Weights of a small GPT-style language model, trained from scratch on English Wikipedia: 16 layers, rotary positions.
Each number is 50 + 15 x the weight over the matrix's rms, rounded and kept within 0 to 99. Layers, rows and columns count from 0.

# layer 5 MLP up, 1024x256, rms 0.336, rows 79-91, columns 128-255
65 62 25 37 69 55 40 36 40 50 32 33 53 48 37 62 24 52 19 75 58 75 61 51 60 55 40 58 52 59 46 56 62 44 52 77 47 26 50 41 23 63 58 56 80 62 85 37 15 36 37 39 45 60 36 42 56 72 44 36 44 63 14 39 54 63 35 23 66 48 54 62 63 56 51 54 39 52 28 51 28 46 22 48 36 41 88 51 77 34 38 31 55 50 66 55 54 62 39 85 40 49 44 42 66 64 42 52 89 66 49 51 67 42 49 58 23 39 55 41 47 38 70 39 44 37 37 57
61 46 12 43 39 84 31 53 53 50 55 71 84 61 35 57 77 53 80 68 34 60 67 50 74 33 51 38 76 49 21 53 39 55 40 64 63 32 54 12 69 59 51 31 48 67 33 62 24 58 53 35 37 66 45 55 63 65 47 63 39 83 51 44 44 52 61 43 71 52 53 68 51 45 35 46 43 37 79 23 46 63 55 59 32 36 63 56 56 33 42 41 47 43 51 77 48 44 59 50 30 44 56 45 54 66 66 68 62 31 75 76 38 54 53 40 45 52 78 19 39 34 45 57 67 55 30 64
70 55 55 48 29 21 77 37 37 65 18 56 47 37 54 13 66 32 29 66 63 62 67 43 34 39 49 66 49 39 41 48 49 36 64 06 59 46 57 61 43 49 30 64 32 67 43 40 54 31 39 42 66 43 51 65 67 54 43 32 62 37 39 37 19 35 48 63 48 38 78 40 47 53 48 41 43 70 78 39 77 35 34 60 64 25 59 23 59 61 75 61 40 46 38 46 32 56 23 76 45 55 30 72 43 81 54 51 53 47 50 39 39 59 48 32 58 39 63 30 70 34 28 40 85 37 40 58
37 61 73 56 44 59 48 37 52 75 52 59 48 70 50 44 69 36 48 36 32 34 58 61 59 39 28 26 55 41 34 62 33 40 44 35 54 25 69 53 44 55 54 70 27 60 71 46 56 57 57 35 48 64 85 49 46 26 48 44 72 45 30 53 53 48 33 87 47 47 69 47 49 48 56 17 21 27 72 49 49 47 31 73 54 63 72 34 43 63 64 46 34 65 22 31 51 37 62 26 59 69 27 57 42 64 51 60 56 52 48 50 39 45 43 42 37 42 22 67 36 68 38 60 58 20 43 36
35 62 50 38 46 39 44 72 48 50 45 62 68 53 39 61 55 69 33 37 58 63 33 69 60 44 41 78 55 31 32 25 41 40 42 25 71 31 45 41 38 32 48 44 52 60 55 58 47 21 54 38 50 63 44 64 50 51 60 48 05 57 39 25 53 54 47 62 52 34 47 28 47 56 53 46 49 39 31 57 34 68 50 39 48 74 46 54 45 80 36 71 33 46 55 57 54 41 35 39 44 22 18 71 39 65 33 72 35 41 41 39 54 49 50 39 33 45 47 42 25 55 19 25 88 34 45 58
70 50 55 71 75 53 45 61 67 43 35 33 51 52 39 43 59 69 57 65 73 32 41 55 58 43 51 64 58 58 62 49 56 61 72 31 68 52 41 62 32 47 57 57 20 40 43 45 50 31 43 43 60 46 61 37 59 48 84 79 73 40 25 56 64 47 53 68 46 38 53 27 59 65 63 41 55 54 62 50 35 51 82 44 60 37 46 40 40 62 32 57 56 46 44 47 58 46 36 47 49 64 77 61 57 43 36 42 57 39 40 46 34 64 43 35 76 47 45 67 47 60 33 69 64 62 29 46
68 45 55 42 62 50 58 42 46 48 30 57 55 64 23 19 49 50 62 75 63 52 47 39 37 44 40 69 49 53 37 51 39 39 36 95 51 44 40 67 51 60 75 54 54 60 73 81 77 64 36 54 49 60 44 88 49 54 79 67 42 58 60 52 37 50 71 51 52 40 59 44 52 39 59 46 61 47 48 50 56 42 59 53 33 30 66 61 59 39 49 18 28 33 65 45 08 40 39 27 47 48 59 50 49 87 51 35 59 52 54 42 31 66 41 68 41 58 79 40 62 44 42 71 41 45 55 46
59 64 42 51 45 26 54 30 16 31 41 46 60 55 54 54 40 55 62 51 54 45 53 57 39 59 15 50 64 68 39 62 24 67 66 56 34 41 60 52 51 65 48 26 03 53 77 39 32 60 11 38 24 38 75 62 58 59 46 53 71 53 48 64 72 39 29 42 62 60 83 60 66 54 64 45 41 49 49 74 18 37 37 58 76 50 48 22 51 43 73 42 58 48 57 65 74 51 41 90 43 56 66 36 38 59 40 72 40 53 43 50 32 45 41 50 40 29 37 36 68 59 44 40 58 48 53 73
51 04 75 60 71 52 36 53 67 48 39 29 34 34 48 50 50 65 64 40 49 52 61 74 34 54 59 30 63 59 59 56 61 36 37 49 61 53 41 39 68 61 73 68 68 50 65 63 49 69 28 22 51 51 58 33 63 26 65 85 33 61 86 55 58 64 43 56 44 53 79 43 57 47 24 61 13 50 37 44 31 44 67 60 64 44 45 34 77 35 54 68 35 56 60 67 53 63 61 59 62 52 42 32 59 50 66 45 64 23 25 65 27 42 43 41 54 44 42 75 47 72 77 46 45 65 43 65
67 47 48 58 33 65 08 70 51 39 55 69 51 49 59 74 55 50 32 36 28 10 19 66 42 40 47 57 44 60 57 59 54 29 32 76 65 59 34 56 54 49 75 60 52 45 54 65 28 45 46 49 36 53 50 64 59 57 57 62 56 57 51 77 74 75 42 32 50 33 29 62 28 67 38 29 51 37 42 28 44 23 51 60 64 46 40 38 60 65 56 16 67 40 71 77 80 76 37 44 55 63 30 59 78 45 55 30 54 41 66 43 57 36 47 44 45 44 34 59 59 52 54 49 71 63 42 84
42 56 65 64 64 48 55 49 39 59 67 37 38 53 57 29 52 64 38 45 58 42 63 36 26 67 49 53 33 33 33 20 42 54 55 53 51 57 37 71 42 47 31 48 46 44 62 62 22 33 61 31 83 47 23 42 58 58 52 50 61 54 67 66 44 43 45 45 76 40 56 77 52 59 47 65 58 59 65 53 27 55 39 26 53 46 40 45 40 55 67 51 29 32 31 81 59 54 44 41 89 81 73 44 48 58 29 57 26 00 29 59 39 28 61 70 70 51 49 41 64 28 46 36 27 42 84 71
42 83 59 59 38 57 60 33 70 79 45 41 59 49 67 41 74 34 64 58 42 39 54 71 58 47 57 65 62 44 41 59 53 50 41 52 82 48 66 51 53 70 45 56 44 49 42 37 38 91 35 45 34 42 54 41 43 41 30 53 55 53 48 34 47 52 59 32 50 57 40 57 48 51 49 54 53 56 57 57 66 67 34 62 43 45 59 66 55 49 36 71 56 36 35 59 61 61 58 56 45 50 67 30 47 79 65 58 77 85 48 22 47 32 57 43 34 67 76 64 82 40 16 68 50 42 40 72
57 31 65 49 37 39 36 82 54 50 49 58 35 60 60 51 42 44 56 42 27 33 58 49 38 18 54 48 36 62 57 37 57 44 11 44 36 50 32 63 27 38 53 61 36 57 54 56 65 37 21 37 67 53 54 85 51 50 52 34 76 59 66 39 29 33 65 49 65 51 41 38 54 28 50 66 60 38 47 20 22 51 41 56 32 70 47 51 75 49 79 50 54 40 61 58 53 58 62 57 75 46 51 61 62 41 21 27 59 29 39 56 61 61 33 80 53 55 51 40 72 70 49 78 66 57 71 56
# layer 5 MLP down (transposed), 1024x256, rms 0.111, rows 79-91, columns 128-255
57 65 50 34 47 38 28 58 37 48 50 54 41 41 27 46 51 29 61 54 48 37 40 56 51 66 50 47 57 53 75 56 50 49 51 38 48 28 51 37 31 39 60 42 39 43 61 43 46 57 46 36 47 63 43 41 24 46 37 70 51 52 36 55 56 83 46 53 49 42 47 56 45 54 56 53 80 26 77 00 58 61 55 20 59 55 44 30 36 47 55 37 25 59 33 38 52 43 53 54 53 39 27 39 27 61 63 58 46 68 75 59 38 56 68 65 26 64 14 39 35 45 61 46 46 81 59 50
49 60 33 43 24 23 34 65 75 49 38 60 47 38 28 22 65 55 58 38 47 63 58 66 64 27 67 53 68 79 42 43 27 49 42 61 44 50 64 56 67 54 60 11 34 59 37 49 41 38 70 67 30 81 69 52 69 58 28 64 45 40 28 49 33 65 57 33 71 63 40 59 50 71 36 51 35 67 58 49 36 28 46 47 54 51 44 63 21 42 18 54 28 42 77 64 60 79 72 54 75 41 44 47 39 33 34 19 50 76 46 58 37 76 52 54 73 52 66 52 35 53 59 49 58 48 44 54
51 70 39 26 50 72 74 47 38 29 48 31 54 51 31 48 67 52 60 48 46 73 46 54 65 33 45 62 15 58 62 70 58 44 50 53 85 64 61 61 29 39 35 81 43 52 53 42 72 51 49 34 56 42 49 59 37 74 66 71 58 27 39 33 36 48 43 60 45 35 53 61 38 84 25 55 56 60 58 36 80 21 57 41 46 33 74 65 67 53 46 40 54 51 48 44 50 59 36 49 60 81 42 43 72 62 38 64 60 52 28 10 59 71 42 51 65 38 44 38 54 55 53 51 51 42 43 32
44 60 68 40 41 44 38 64 30 55 49 31 41 66 73 35 40 45 52 31 25 58 22 25 38 53 44 60 41 77 73 43 58 63 34 78 48 54 75 68 35 49 50 55 41 74 52 48 52 52 66 62 56 52 46 71 79 64 55 53 35 60 70 84 23 57 52 46 57 32 44 49 59 62 62 80 42 60 36 57 51 26 58 36 28 55 62 49 67 65 52 72 26 47 44 47 47 71 58 75 51 60 46 55 16 50 34 47 68 55 33 51 40 83 55 58 58 88 65 38 45 51 29 66 37 53 49 57
42 56 60 55 42 51 37 33 43 60 74 48 39 62 48 36 42 75 61 52 81 62 46 37 71 32 60 43 44 42 31 54 53 65 36 61 63 28 68 21 69 51 25 67 65 76 57 39 58 24 21 55 67 52 39 46 30 50 55 25 35 51 22 50 49 72 47 47 61 56 38 48 32 54 34 53 46 40 55 55 14 43 29 22 36 62 45 62 34 61 54 53 56 51 44 48 42 27 40 64 37 14 34 43 60 67 37 54 35 51 25 29 37 51 45 67 31 61 35 18 33 29 62 47 64 55 33 51
45 41 61 52 44 48 78 64 72 48 41 48 72 47 65 32 40 69 74 73 59 57 52 54 44 52 40 64 43 48 37 37 50 59 65 46 35 49 49 08 36 67 42 49 43 56 41 43 30 47 44 55 67 29 47 53 51 44 49 64 46 60 46 09 44 24 71 58 51 43 45 47 69 31 62 20 35 53 78 70 59 43 65 52 74 63 83 72 48 44 49 52 58 31 45 33 33 50 40 58 32 83 33 45 67 37 38 56 26 63 32 65 43 68 76 43 23 34 51 47 29 57 60 49 40 60 44 44
34 52 60 63 55 21 56 63 53 33 46 36 22 35 43 32 59 39 54 27 69 38 57 61 50 37 43 57 50 54 64 53 55 53 51 54 32 78 46 24 67 42 55 45 11 41 32 48 39 42 57 44 72 47 66 35 61 68 13 58 43 30 49 37 50 37 52 64 25 51 50 32 27 58 42 43 48 59 51 45 52 52 44 40 48 78 73 48 57 56 73 54 49 34 69 44 57 35 29 66 65 49 25 61 29 59 58 57 39 37 36 44 15 66 76 47 27 56 45 52 33 65 58 39 40 53 35 66
71 55 56 42 48 51 59 20 40 44 49 59 68 52 62 27 52 40 73 53 62 53 52 54 55 59 30 38 51 43 30 20 56 32 19 63 69 11 64 37 53 69 66 59 24 56 47 80 33 77 60 35 49 67 54 40 41 61 52 56 70 49 41 68 45 56 40 47 47 45 84 63 59 52 20 65 39 81 64 53 47 22 53 50 40 42 14 64 66 39 44 50 59 49 58 55 54 57 41 54 33 36 35 48 43 57 56 46 29 66 65 48 49 17 66 69 47 66 11 41 69 51 51 48 49 59 69 62
26 56 27 59 49 40 34 38 38 34 45 54 60 20 35 58 41 57 54 31 25 48 55 60 59 47 74 38 27 52 59 62 71 56 46 40 50 58 54 38 55 54 67 53 24 70 67 80 78 55 51 44 42 33 72 66 74 48 27 53 32 39 57 38 51 40 53 38 37 29 63 44 84 40 40 47 58 54 42 60 73 71 36 56 55 57 60 37 70 59 42 67 48 30 36 53 47 61 41 44 50 48 49 59 54 66 65 40 46 49 47 50 53 25 44 47 38 49 59 53 30 54 58 42 61 55 55 43
38 30 59 48 35 31 53 98 52 50 49 58 38 59 40 42 48 38 70 38 43 32 52 57 61 63 26 44 30 36 72 68 43 14 56 69 60 67 38 42 17 60 75 69 49 47 66 54 57 63 23 40 57 62 59 45 48 31 38 42 45 55 45 42 52 56 64 24 13 27 40 23 31 59 65 43 49 55 72 41 52 40 61 25 55 76 55 53 45 12 51 38 52 31 58 65 51 37 45 83 37 70 56 61 56 48 59 30 53 71 75 60 28 34 59 31 52 42 43 55 51 31 36 55 58 63 45 09
45 44 28 67 67 50 74 74 40 40 30 16 52 57 61 41 57 40 58 53 49 47 33 67 25 54 51 30 60 56 60 43 57 52 55 54 64 57 63 09 62 37 54 54 61 42 15 61 42 36 14 54 62 21 44 55 40 51 70 39 46 73 47 67 49 32 45 25 70 24 43 38 40 83 47 66 23 61 31 84 42 56 52 49 42 62 48 67 47 64 70 48 40 56 29 63 35 39 49 53 70 77 28 43 69 50 70 42 26 30 60 62 30 19 86 21 46 66 65 48 62 71 52 39 45 50 43 28
82 44 74 48 34 66 32 66 67 82 56 72 41 64 78 75 26 73 42 34 45 55 19 46 61 48 48 36 53 53 65 73 52 43 68 67 35 60 41 64 40 28 51 52 80 45 33 50 58 41 42 41 69 14 58 36 25 45 47 68 99 58 57 75 54 65 39 53 60 43 32 56 38 45 50 44 66 36 34 47 25 77 51 55 29 59 48 33 48 41 79 57 48 45 28 50 58 67 51 63 48 40 43 60 38 62 49 48 73 82 75 57 60 52 47 38 40 37 41 37 71 57 47 45 40 48 33 58
70 84 28 37 61 60 49 73 30 53 46 37 67 94 38 44 35 42 12 50 64 38 62 55 71 60 17 68 43 38 47 58 23 45 61 59 63 45 57 54 39 47 62 18 63 36 35 42 59 62 93 69 55 48 69 77 59 25 43 58 63 39 60 59 13 44 40 55 32 44 58 48 16 65 20 45 52 81 60 45 41 39 51 61 55 46 44 63 35 73 55 49 43 58 29 28 30 24 43 54 37 39 30 38 29 28 67 28 38 34 89 45 25 14 44 45 34 38 34 51 51 58 62 52 41 58 46 76